config.toml
n_layer = 16
d_model = 192
n_head = 6
n_kv_head = 6
head_dim = 32
d_mlp = 640
vocab_size = 8192
activation = "geglu"
norm = "rmsnorm"
norm_place = "pre"
norm_eps = 1e-05
positions = "rope"
rope_base = 10000.0
rope_fraction = 1.0
qk_norm = false
attn_scale = 0.177
bias = "qkv"
tie_embeddings = true
parallel_block = false
init = "uniform"
init_std_qkv = 0.0361
init_std_o = 0.0064
init_std_up = 0.0361
init_std_down = 0.0064
optimizer = "muon_variant"
lr = 0.00799
lr_mult_down = 2.0
lr_head = 0.0078
grad_clip = 1.0
warmup_steps = 200
schedule = "cos"
final_lr_fraction = 0.0
batch_tokens = 65536
seq_len = 256
doc_mask = true
train_tokens = 228700000
steps = 3490
dataset = "wikipedia_en"
Each number is 500 + 50 x the weight over its row's rms, rounded and kept within 0 to 999. Layers, rows and columns count from 0. Numbers have three digits each. The size before them is the row's rms in percent of the matrix's.

# layer 8 MLP gate, 640x192, rms 0.0825, rows 402-639, columns 0-47
099:549483483560377403454455494502484541438507578513493524543525482564446411497546520492532513495467529532533547513484511435457484562419534480528406
104:511445473520518435568541462478594452471473519588452508466477497542511470421543461529437486471527499558522510380463496477429484499482524505514560
102:499536551569516493492474486585558477498556574546563456572521525577436533487525519485556511551558456478600631593438486438499421489395432453460561
101:505407461573413483549415492456528557545550573408489520513495569528547493520516472521472485549505441458512468435496456504481483469569443533414502
097:577492473467548485453488539534487543485420551509439521521408515445514424473598548562502525455451456540468481459557527410431524491493442469484474
094:479532540532460588543526545553475419491508518541525437555530513509506482512475468563489431447443465619389410543462443461556500534534507526484434
094:553466534541571571558461521507460512541545529546577493484487524488520553464574582548549530484534468582493508510446501454448453582418513429404485
107:556522486487517539457460474468516512451545582504516445475511532476530518502503489478536425585586479514499502508457394516461502447420440487427384
101:543504437578428465487549472558497535505501526532431566559514467476499453500526585507541555569527420540497455485458462552517540405558560552453451
099:459492529610410497564519547443554460558582451498497492515555563464543518484455532446496488534451478658589416499467534427597458581567511544468548
104:547509506411564550501530501529552450433548624504557487489502443466370560405566495518516521446511481479483460558528484560475417433484508540491476
096:598611497525443556456533549462508417501493462405556573620509469486532558433445521522518553506443506422560570559522479533489529521482429532471516
099:531496515461433449481519460516521526480554546463570495544517477383506448488557473398498451453461552589464523538443519479478569430469622608481428
098:543509491486507501477546520557511622606582539465491434502545449483594487429554501483550525490503543496440461462587435536553605486601397435560474
089:514565551568430431563425419574482515564538459416520500538503411531541407512487477547523554566440546585499573415511475502464585425451424483468464
098:447459447483542494495485503488573434563544553474466506497447487580565402502462501566468506466483347481545451574513439404462442535457542510502538
105:477526574504468417456569422456571425456404380523528537490516550441427533571493553550479572518528593504469512556494490572490422609473533496585529
094:619521491441500490576450473602484441531505541487483495544454552380532531548497545522611412500524421504415623548470496524507470517489472571547558
098:510503422451446457502414391574449560531535531439462476462490489566494516415526420580493539484432480433530510477564470490433466527495507466480543
101:550503425549439414478560502487556505547378553502522539423448588586498515459533511432563543481526386409483586537531560517463453468548504515465528
103:564448477529538518405431459563444516482538445582501476573518510561428533562599487498567513559486479485541483474482477424466588530520482445518572
103:630447548454534489582476472464429504544558405497447586446469456549479574554485467512485514452547435503513491473520455494457434515507404550467529
104:551486468526418496456509578502505515514486582572500403518502576425473478521579533512494498449517647565508469478451423511458541501561519533493519
091:537528518407553552462440521477486457470534510430548512433487503564549524439678427472535471451441512536499471559536526628530459567532510510457392
101:543499432547427522602465533481523492463484505511404548519530510516527432550497438546543486482642463489492576470472449540522519521616494500425462
100:533498587476518497568513541548490541432516449488564582553579575463572605509520466522503435472562468512499442418462564486474558593463563551480455
094:521391461527520516490504540590421459552582523612590513555475491561450489542578507500484473535533508490449454430589428517588483586545499494491547
108:541460504495453514534466539473528499552352549504566511500525531497647614558506482566550545454520493496532550526439518565510544570489436461496577
097:538498547427489446508444501606576550448449457467488576502522500508532393533559510498407507486483459447532554467467529517445389441538471472500507
095:523457547510427499433512465511532592559500545489415454519537548555462561591403418597511489480578546504551526515562433510414515410543490446456463
101:562482525536452479519564550502536464397565560487479449519450490483467581522522562409505583463486476431533559594590506471470541551485492496579517
096:514536527512442449569544480490502517484557463568486442570536439471490506506507424567519482487488459523514499427402556524493580441446446523471511
095:550460418449504463467517492430504442570478463576515445465473467476460445514407503489523483536537502609534549534432507544463395477470438532517522
098:490520562480479504560487377429494384416460587454509532558440495466548548504539511559400531546473488521439519478595524491560509437471459558553491
095:464535557475473481426527454447475477524461527502637510524510568530529463486515440593517511414462474550544536463549480475511533563469561553467519
091:456530527482502549432583526523505482487511528430494489487444534503450558569584443550517509499451539548512461564484521501425536470622506499516561
103:435509478495414511418564408483443598421483538501446509587521629482488495468509480533477532411462569563491449537523504532400494494522486481531537
101:547494571600510497600438511541441551446488529418462576495606480458570449480460480524497406491494456486521536406558453474546506598470443582522535
103:553460406448489504469486535519531478522453454550465520510565530582503530546537499426547532465482473511424387517456606471476501568560525463552467
103:531530468551408479477564528486462455553559578387420498450451481511506406365479384382480535451446418457516619451478551480381497510509510533489518
094:529480520639482428563483523526580503546389376492421510500495544531494482482520481568465534547438405536548469463533584378486486490489515466557532
101:512560510458540470541493517461534507485556543473534556510535442461538504496467527515476547527514505567457502486432546518460508485492555568603493
099:430581488494494467419575536535638581530566516456503496552428580542462450465477462563515437452444540562561558473475471526476503525609592497477520
098:560521502446514524513546571534505560508476524498580504547465537500505554515435478572465399478543468584516425415632463519505549489491464400520522
103:539496442548468498496524519535528529406483432496487525473515542494523511514444507535390490480437439486440461490590501490465517536481570626484459
101:481605507642543565472546490435531517428479384564560423574476535546537479474485521489447514469476442449454478534538459464569511526508388607551475
102:513418424503520521507482445480511520462498589568475520463554447534608471478428527493533540500536422496441388566396517573468547526530541511429516
094:490408567560483511477517489518503555432483457476526510518486504488477491463495454539486517456497463407463594464486452579458547469461627462476437
101:499490522442517493444510538527519490612489505374548546467505497494503485532477512623519560534491532501560516573554505509495451524513475581541479
097:604497535435588565597444472516546426521487417568556528447423481490507445512426590507582535596584544453512498415418516622450486472605549486456495
097:530417553515501506488554609478451500555533490479435543451566387510576467489582470510488510612475489492534440511498560516463613485459478551499515
102:553560442513446515522506531386518513470462476518482505556534510435580538517454497512487451431532557624499581550558538528606559540437444562521488
095:516484459464478482516525525466598477457435595569550511508548440519487527512496521453516486531470453479526454458506525503461486453574426512436566
097:448468500454444431514504485475495504533497556495503553553508576481432570534455527584573505401490549508585474457468425502443514454574321535493508
104:410471557469534581394497512511529517535542551442484516506533486531461530506569456478461479535492484421489414491456526539470463548432439514487486
095:516544552500496528455518567459467535419489435425486505492537570535471557503473641425504490389512539470372477558530558466496501493453425491452480
100:473596488470452533493553447490473475545565544519515456484556509474529549468428396517526466538453495503527525531558520560527505577491497544494512
096:498547445479512483473511551488493472454514488472554569480537479482590449482515491474555519570460507525438564408498392505513569520521490503534516
099:530421483357517522427554606532588397508561564469471434577564498531567485441445520463550566431539451496518497451439521480551444467459456500498487
095:513534443534461452556515501472394496499435460521444555497548467508508555500487569552543487481455525540537457419491527477486458459496440564532515
093:449503520510528546515399516482446524419548447483595590545598509467492468486492440547496568511379441544572511515481608515555542501551570459573469
104:533472428509437489492533469515566400512587520454444496542500528523555512479538609540514522529522563466376486570571514491504524622447520422488524
105:415513501484470476542491550518497647450565441422461456487539468468501579506540516457441504438500551517560511573485540487432556590429539535525531
098:482555510549601460554506543520480506562560470526541476535499449496504480447470576549492569476524579551523577449471468615497539493546501460502483
101:479503495537501438559443475501463468497532557459496627492520521412430476513437526560588437540459554492469506526500473505477501504437471451508630
096:504523415513499554453469491462542576497527554512475508482451502571539508553463441521508524486432451475552541476541484490496481566512436502423489
104:475509466461498582563385402531625559460523525448545498547523437444491501455507421552463458442474431562542474552447530565524543522576490536534508
100:541549535527454517434454486508568583480532540495483518455472464503369568418512571524520545478432500527511449520508548387462487441463478527506511
102:518435422552442446446469418471388523529430464519529444532580473506458492481571397484576529512493541456474551498521468542497537476490470526487552
104:481452557598391529496576534483469611493512460500533444511498458400531458519530472522479514473542487487509588452491568471501510521458483511501482
106:467429407464464521425462530461534475491486542433500407489491498506456440470542489463520559450497467463437571410471503527495480541559468448494566
105:503523431506498474427475448462555485483546540486506528571449509572523459539522590444465492509491487647515535490427475470391545446535602483491543
103:579526495548474479497480517546546536406476450490438513580360518549478390627487432498545521519413509553458456531485545458578434548556476510419606
098:519477626608477492496469450473542566499476499483527487512558425530496522547543596445573434507504482416563553507478501483570594462465573480550483
096:588486550415543585498539459480450467488566477476455507584562516517428487399511564555520462447571503397471525510454507466437563420559418624507541
099:469429491605487452583550454483456532505474591440452437502508493482406503536524488497540401488478603531482461562574519417487567536527520502486480
100:451449387448417570454540465566624432390497450445497512436451481528486539553490427556545405532491545508427567396428544515458507508555497409568471
099:518426475454530459422536545431550557477381545536479480455460509539543503523524494506499425526465493501507600562440454520390463559589496460460517
109:513427362536436436464510417515524431488457481552457537550535536529495508513534468473680547414533423446554424438527419395472510478515528621459486
095:497560445507465534476489464525433480515467463450490584506499453516527567531453459435623494408524522367489464488427580508491544500545559507545409
101:414572388486456551546544514488508563547542466582456478586411463425520529490554445555485484441469502546482493429496478527512570493512373451586443
106:592539451480438547436536445587504528371521505490461541567464591529609461475560428462563439548513461492503416562459506533496428437494399454462463
104:571492527479440489433431444438541544414509558516526424483521517555571525544567516459613519493547515523494570483508515512542429405516544525488448
106:500562540523458587559517479402486554483505526501465499529501491527591481381472574599501444561594435468524410425512536526530510525494498516512464
100:520525557565456505525463391481471509531515522421548546448536536510480420380481559480585413431454446541565502464478524491480511540515520493518546
102:577478391560578386411414529415470529440459470513491569455517504589564493435473549548543507487567511508566572546493449598534482514514448534459636
112:547540500551488536410585437450477566457520512554537453569500460533511520477612482485522430449471503502418477521582552537430537461506551474524475
103:572459458534508494394580494488451462488462463516472484485405546479555568542471538545544453483445543476564466460601556531394498455518503513508545
095:504429453569532507471578424577370497477504509452439562470497507501490484472535543550559513455570457451529461579458477426516484575519425588540581
090:586483392514506318599458484536570505500490593498503547446455492483472521560481488479569419490523480459498542416461496472435488492482477467594545
092:478470536534501561494506549493454498483556461536414510616498554495505538483442601539449549393486517458538481538447520521511495563476463412578517
106:491431461464453524502536529505528484413480597555482451474494456496508490501455563503470501561492437496536594451545568474477473446481463373563493
106:471529551425416458466576619464445471433492553456528446562576520519451477523447547546556527501520537545558495520450513508547497455448493505463537
099:458563483510417478539430500476481467473496474555447500526555545581598519537569582501570450510553517463429547509505604455638536409598410547446537
100:459540491404486502424462511456486514560464509542493483490532571495565530543517473568469573525561547513576403435490519528469532615473558401493509
096:456474487481545568520460514550528576550546582534479511513500529474502616375509532502526481448552478490495449438392489473446616509484520565593542
101:519540587544580466563454526530447438482474479503487516418486533520465482421590457607515543428514508479496502458508422558595558579619573502462494
100:427594469492440494462533491493373493521449468434544436617540540454504521542478462444468628430534604508488426573526455569478522551453518508482494
097:467493504458503463506550403438535475461557456498502576419431491346463435458471511534524464533556485491436540492437477438561398545536525461466465
099:448449464516451402618494465519458453589580553520515570642454548587460422511543482506570429425511499605541557437487390517495630530455456517383563
099:567569508500469526466451491546493507420430466563532571554507491475539510465527466515609595554491473547500519598549565554545514454493596517491567
100:478452465558513466463481469523575435566430421478496461546471497518484538460500531500484532552384472635471559548539523547463469486499520479473547
099:495546477507579512433577529553560480433515462503508503401377490555418497478547505521518437552521529581454498546512550499497488597562528530545524
096:404486469509540546495477506538518521384447395515422488554473577551439469445356506525531468478575544399488479431478358423536583553551593467421421
096:494510509387486493424517560554522458453513477511510575382490523596439532473494440564513497473459435572465447452521449493600459549477438410541499
103:538492551526500486503528567498474588460588571552462500444457416430396516484556503414526558478477505440521391520600540502480543576442488462492444
106:527461538493524454437408549535435550499560506631558576515565470467421457479512557473482473469543496507534574554468445442461590558479524424481502
095:517552426538506492447491475520509450537445491466518464466512496595474452524522511465403493501439576491462482492432528443485478452556511508532506
104:608521524452471554501517586518510506516465427455533542501493443489412444502480511479457486497515550529419444545422549514609566505593563551386507
103:520577456443535494454523464477466461389550466590537537469539599475504485480487511442518515462528462506540482546477395605568525400407493430541372
100:530602474589544490574572487510538593482526515349405479500446483449565450404554528469539481547456480511521538482596532500502529505455511375530471
102:485552476600603489546544562480536541474407489577511569480470524517550504529440490471481525529451404544515561463511403570538568467508522465522476
105:490456463495426575528522563466565528567474589498405551556539478439530523497431512419497589527529531552461519502449519566588392487422415423438529
094:505501546445484469546466440484430525488533592478641533516489521403522417489473598498498399489512470509513511570530507418435564457474511516475474
100:503481482446441558519451492523433454426507568543491481389521525416460452430538552522560596530550485508426475457442583564480533495457527519587515
095:518390475465536384485517492466594538542469502483492462627528410496438471425558499530526486476458396465438472566463545506493506531549465448573521
108:493642567554499435564500524520523510515616446511516425505531516499500570484503445467433443529538466579566519506441524514455532515534461528456536
108:383503448479536416569531506506449511465493475507471486497535445496494459478549544615414482495378482534512552496560445420537370523517514487516449
102:524475505511517490449414474541546547535577486492407552522475481384497607473404442459504394495547534566480423555568482464545491492495525450460550
101:624539420510422452426534512510413504491487489465585532534513477470509585457639580510447467450477482491478502563528518535453565500441502571477551
097:460473525483519525524564533438501536500547487471461495572480511411378512372522544484546476464457447472529465497491414454455489570471491497511460
100:486545528478550489420558559570529504547570520509541460568477536520647552462547501457436500373453521532447514431530513430490552621497442520456481
097:533604486535488526446501461558510474526447585532437632499504525535397462603619466566531441434416427511483448472463493436416461404555510501487492
097:539439487551524502450494549466530448405521532382524485556526531510457545402444380490562596547521470382513559444460484545459461455519525475525534
108:474539484486493517495482565477479529437507481387451550582439493570460444556459475474469582449474528524574436532460570470497542531584513366561583
098:462584522475434489578516427529476436539498533544399470577530490613579469460470439563589557504520477524472562534523530446479500501434440501463513
101:512490517422516530471422503461496585506548443560452537495463558421499513543581450433486507592503487532497556559467413457439520503458490456470436
101:558414422455457401494466536573465462456610493489537597457451480545588474534410504472501496576548498538494494449483530485518438490429507463495528
094:461431418521482429550484529502512466518471531478559515424509368543508423438417450496497513541515489476487589547580505448445488513500537438509474
099:584559420536404512497500577589530471540532548538498551504466477485490410531480543529515557477432519602456421497532541525564502483553523507536491
106:511521589536514539646596439537438450556548521470543491459554465449538624502431400509614446483557478440512556529438536492454494502507546430521472
080:537434523513501544402495398491428577571488544451612489499457445468520502488492540508402472539479492429496483511514536559495517418500439535462528
105:459515518556522514468504592523493482489517527495478552453490532556475576481499448430511520437420467484504556523480542481464494502424441552518528
089:526478454520518471534491509518555508484478526506545559533488466500399458426461578505501465467550452469536533406532496606475515489527473426606431
101:533516417505450416589524424540495601479489544487472458550476531489556489540484541488436424568448597486545430522506580484507525525513526508536513
093:554553563523446500566536563362472488475545527440485573502459391419551488472577582586599449497536568514619538545510352476467581520584464453486522
101:505453504461514540512493599500436444520606473585509479470432502491496452380427493552659536473499509481532490460506521410518465479525577488532434
104:544542568451512449567508472511522510491505518421585413436456479400471621541527559568499434540459429515453439564468561423495497491494565514470536
099:547515466454471478561462584532584508590473510483484550592538482467455560488343574515533573525489468546531477500500446553470466656583520446455559
100:512368497538506488409487499462457524520391478446549526492531462463458529388561466552532472470432526441479420512427514507559539474504538562575516
108:429428463568495463376505588491407545491547457515450486615511437408492502435467482496487617541502513503513593469487437516533508527511556510569476
102:478528525563452536499598511442425457577597454472502505579491457500442461415543534416529487511386501512528580571500508530502566425514392425493572
098:538507395548493546498518453460521465561510551536562515475532493602458522461467536500595519596507456407524493585496557465461473532479418507374517
098:500497508498511483415466463404536503474539424467456475497515520452495453516434603510492499425560491624490514445447460488498514467534517507566418
107:545501589502492494506509429449565499531514512542539464569638524501519424503557500550522488422498549517386559524478429447561413473497474468483431
098:500487495579437577481426519531497497460502504544492515472494541490521580422424476531501580544529423547544453532413446458481535576525494401504485
095:502472533522439588465499489586532553402539502554489483597428547495487478505475512549501464497418504490491438511590464417508526505563527579485585
099:416618440510441545499392508572464416510469557502549513461528554397558458514533470498509518477493538580542450466643485442462557495507499392572475
109:563558538547510499464477428537571434427522515469451527514569438427471499460592551497581466549539551442536510480490356554554513516415491495591528
102:478516529513476422498472430516516415488462569450461522497489417522540502518462492455414522455493498497473551342491442424497537582461449487436452
101:508482489484422508504392464494573457561453461463401452507487453490520402422545530486518450448568499470482561509542575547528500478593428506543426
108:494568511495528503535611547501590539456532485615569424534555532507578519526556517533541536518561549509526506553521418550446529503577545514567519
102:563554497499489451558522486545601519516584504491504563565449501482430544408492473478434525555492445499565449475526598461493484566514470483459539
105:480504467480541460488577454462579542513503492439491547407490500407484547509486490526548463459539425573592548590566518517478601553538434442497590
103:550466522575508490461509556568543570495479574563603541460552561554453593572485609469473518445448508472525480592590494556537569520508496526505388
098:554571539462484562498532503424503587507537611545505413545494515533444430486520585553515502491570478464549554559459409468548622439524394471451472
095:531519467582505462491576491425473552527461473423482530479526440507525467582511404487441527475514473519493494483509522533522463526613465554475492
106:503424570487499501484530587471518491339503554483520496554456565466468404470499415502430484577546602493516512581525569521602506448407519423629536
092:539454524530481442470526558545548430500470580501577473481495489453429442447556503580501491474547483466457489469404485623369542527584489482534544
100:495510513555580516482552500547481495459542492566518539526478547543446446500535479508508486487470602486603517493472450533506519481589553523588489
103:464477465480485559469564485447540541371561541482423430510495471482545487468469487501527465540532440417544496430542530519450494532476481480499458
099:339517478600483450454461487491431433445453482466579504556494544467524420473434583569547461481471446510430556424565410527531556571581536510574543
103:494562513470463458532470499527496521488488461510455564433434504435502556482491427447448498408481383491465439492573409556590498490526450422492538
107:489550483486496542447460451494539523469566481525555532456475502494506468431414498429445470453528476475449528481511573489548499543449458430587509
106:501531522525556512476621541490459489499527505503482515504537574536496478455579444439478535498580474537567571579390440541495430580520521567588537
094:511425470492566452467486507466545537476531529535492497538537517480481581491551519481528497436461477491469532555444522534515546464485529541622430
092:549545458513499443398341484509454529539459490518591465546489573480501609495534453588458408416467507483516552579529562456431522537413519408571522
105:580445428445510545389528478519478511451464551473539479473450457460530455580509547541531530521401500504532518488474460494522508435549471492589457
101:562461550507499474478583442522411513491475479487441466446597544543495462580533569555618504465571466465561501522554468395541507540567554556435475
100:517417474431486449484506441430499536516500487624512467452585479422538473438601522522555540501539536436498445566561452399600532469534456454504528
097:452493461509488448597446492481543473513499485501472511456483523524514434418485468527597494513593501475561499504652561434507484531490448500502503
097:377530474683469573513526478433565516452454472463465577493546528519496421473483534516475549431433492544506530465452558512490555545492506510486522
106:480448453559409580441490563459457536390564450434490453507484525567457562482542504460540516369439530475415508487468515503568475484465476401574449
100:542527518493566613540569505471476467511613565445458462484507575471453504438553492474564526528584470415438467517604525520540564487457393526604572
111:463438573494576569375469460451541486466429490492599522472521602472562557501439453544497507476504518596528524449444474525472474461502549483422549
097:505524506476504462484525406586544538477469537451446484483540555583541518489514533526491509470471501488424470538574563492494445438579505468465475
096:536528518499434379556539478516450513546472538470509539428490535478594522538444440487550455482498403547545415493495511482532515532471454495501518
103:542439449602574538492526539426501408442479433599535522415478435455564617526504558420613577484481458570493579487424464432438544560468487541487525
107:527501498499502449516576468431595467426525553456544528484435578554487485495442509464474563545388532520451468447466489415518392471445541479484540
100:504445513523382362489571522394520522472445538495553494523474507477430564460461460515484458530531528564457489530482472490535506511456564566529521
096:422479486437548582465446610440582521494553559558551468447522617585538481490488437500464453538486469519484526529436490521469490474523499485458502
101:487460458521563454555517478495503545462534496370529544484527543590512584474549613476506543453401515536535412489528565580428520550537553427516556
100:522522428453511444508597522435538544600510620577367509500526437509470538437519506468506511507488421514487455425551547452447499464413508565467411
092:505518570514562486561529472398470563458493437440442471464503537449375509433528476554518416532542448532553487435540499543473473497527535536560476
102:422538477556416553538548458466479513473472483459510523561446587494514637445404456455533602488403363496519563442576534531458633536455531441441486
102:520494510537504508470507643518542618509497507475511575417469533471566518600538390565535417425492523466460449495591584448564452562390439451547435
105:519532442475556485509464432507496464425554468536533498493562499546523476460447463516419495530423445419453439501536561547514644467432634469418512
107:533628506512511467487514437454539505436482455471479440435472611624509383473532502592456527502472473553392440588417494508477434509500482479475553
107:469553431520367548481504468484471486527501540478487588516438498550589547474460578445514442486447512456498527509479602577425486526431496473579492
110:515448574460490436417374505469525484441547539478619552559506450549569563503471448479488525472473534430458486441407551516553579515526539512564498
101:411543535465539549471504581485381559483569474439487475587454452499392521577507473520567579524477404529576582520470502475542432458509529497504495
102:560480440448424508533558548513583523591421464531498542509437573580540438577542442387490473421496443511434508535513506428520510455535396458491551
094:471524486511518501507419499524513459453443531452490493529517427440454483521422560518458478547415535494446533509546540503496557480524461482518504
096:452577542512415485524596414532427538471496435508542465398580475480452488483436507483523446498539459447567449436506523519442493480466504511531471
095:412450547391444475464562482441496528531463446553479457489480523428450475433656490425522508385436519521475507520473552524454495427559445545455493
112:474558485378559476526544475541448451600542552486433455555529450496555453478423509526464535467510422571527610498450474563525445518591569466460541
101:479492495493456443556522552561544396478428640583476573464494512567508535573456489523563525532476471492489475483427496548574508384506399469492555
095:537535478553520601422520579530553471517570586533507511496392534452484415501540554429441492478540478504547462424517597545494485568582389623559499
101:583489517526420468478539433541551468429469499481524401537437495531475558509473540487523581486477551501522415515514471556550516433484518537470569
097:456506520511494523498543555560488458506481530485562552412472583571466584553555541466554574519432388491515434509446522451552516500498498454570618
089:390483490458450529461450526451495537463551509486484443495485583447503481523554541501523525542453524566588527504475515497485523488484499587538410
104:461559554528479484421558527507516623482469441535458549473441492402502469458537566499476410539439562551487566538500498463588554447526465480539508
096:444481498535437516473379412485547528465492624569512504564489393597395529477525486432457424467523560452467449547520546524441501498516461510501520
102:460394467513582461503598600583496480433492511465462521452505425501473550480511536452512519453472532444470542576512440498517437493527513533535463
100:490580577463497449502430487601509505467546562463538521489476465565463464460439526415538446443543454515483470580634486483455533497520523558555445
100:597473447552488414565467509540501522477525560550500427561516418462535487536448472420520542491512536433466500553482529475501425543519490569470453
094:566414547468573500523474426565461522417522470457470521435485457453581517376545489626452512466523528532493450534547372487418462454370541487458478
094:479376520590507531534509535452463397472490492503478570543442505533503496520512574613483576461545428597666431514512564505422473474536460524518423
096:450432532459452537481534465491519417463452501454631474528512517569479490510521513500519540576468509520529517526538460450471467566559509487429498
102:633484561480504497545543498607569519491354589583589507464380485438526574509530445450509588566550521507519518518521551496477426474433505510449461
103:579521514489491608415448466459505478483494443530493494541481494532579513405494538523473456484463405438574616465547499539497527502463534569507399
090:542549476560577514559474458490547457487456462588497392546538439502579533551493487501488542519605571454524497510504540539498510451524538569534492
100:496455544419431545488578398514433529457537592486464500545540501503511508476444575553518534566601532492534435445569501428461551439532476570456449
101:474465505475527484650529488533495541474512543444461466478528405404419578473449534456557475512581487456489611503409546471478530513486593504548485
098:509524432561502440491518455457517516497501462449506475486531513432486575574430518497477519471520549471427553541525571623469549522567484511482503
107:525495513542467467505511532488493608441515549453521528534651546457566500529460511535528511479465491493537516509524565494542496480530534493492428
107:454455443425524457468479497385537485507583528506484382535556512535553506452587444425484439403492528539478530547524442463509491495588613511518419
103:502561471552495439442467500519553614516454528447513483462544449504499598517429556540677478470492519465476439530494549521426558508435533560520504
099:407499570553394414460481514518475519477563453504409398452499600510442584464386575540563511472467493507423466493491528503565429421481460528481413
093:482523500534516534553560487518537480558560475423438601506467449427476406434449470520465510570505510506533437514497441462548567518586548516481381
092:555464528510563491487507449609522388482464543509507517552447562516415521517460454482530506510511463536473495382481550480560504451563603508477493
097:503491554557561526536572489500515485504533536449566560513489497494507566404496404458535513458574505532519499637545521520441501486527450617437483
103:501485443489396438403458434586475456462525532514533454397492510453526563537456473522511553431432445526488465393442534466524550524535516603488519
102:506535544499508446439517547430486470492549561545465506444453497510475493450455445551525503444474473421511550550516385504502464509564492528442524
107:452546426418387442550484463516477506562586545470487580462491509538533462583432443551589468476496443461486587541441579467502469563584563512433431
100:493423524492517407408508534499463538459452434463409523514502549528550482537552407420486419473397524497546571338502477443524459473440530518522514
104:458438555559389594421554481448568463385499511520576549447511565468463480495424525506536468495513438439534529533521480499461553548527487504468609
096:512595528541502669530485531503461499556583501540523394517502566464559555524453447485497516536388546485478526553550483413505591542536463433482501
104:480454464482501488534496543424538513443517462413426484550533469511616455523546519554550435480569443539492448480495441586465534459539563467553493
103:563501447468507546600511490461501569502508528544437488534630479455522579500557430488461437411513458528473464449545443521529532445534471479544529
101:459526527484486530435623503543437496451481448464402448439510452510529606456471555388533525519434542537454514523500578490614460549427550557433476
104:559567472492523525523534412632480524494474542506467527513555426506589449602595525645518538445501477551480527515514552461583476542422489519484491
097:566471524540513547564453477450442521500418589510545499471516473616510500501468437473504397525462423485508545555393484502551507484394514509493571
099:517489519536426443468386472495449439426518574493498541504505475411442579574475433428490513552507471489502460524425519463506485544586477458583463
107:436528573542500561499435547435561490491515548521572462401458434532430558439558449388526510519483515445416496544499499519561499526465503457560601
089:439476608492520616475502449480488497540543562517539491539560502427472577518477574515453483537511405524477560466517445539503509426497414514415522
103:545433476520604483451551532475526521527541521577453486516479472504477440504568526564495502472521543488510505343572485526517511500548473591585499
099:421482464414444466446533494571521488480482528541426591455520412611551401521531500529502440412552464472573544559496450488505456483565456447546514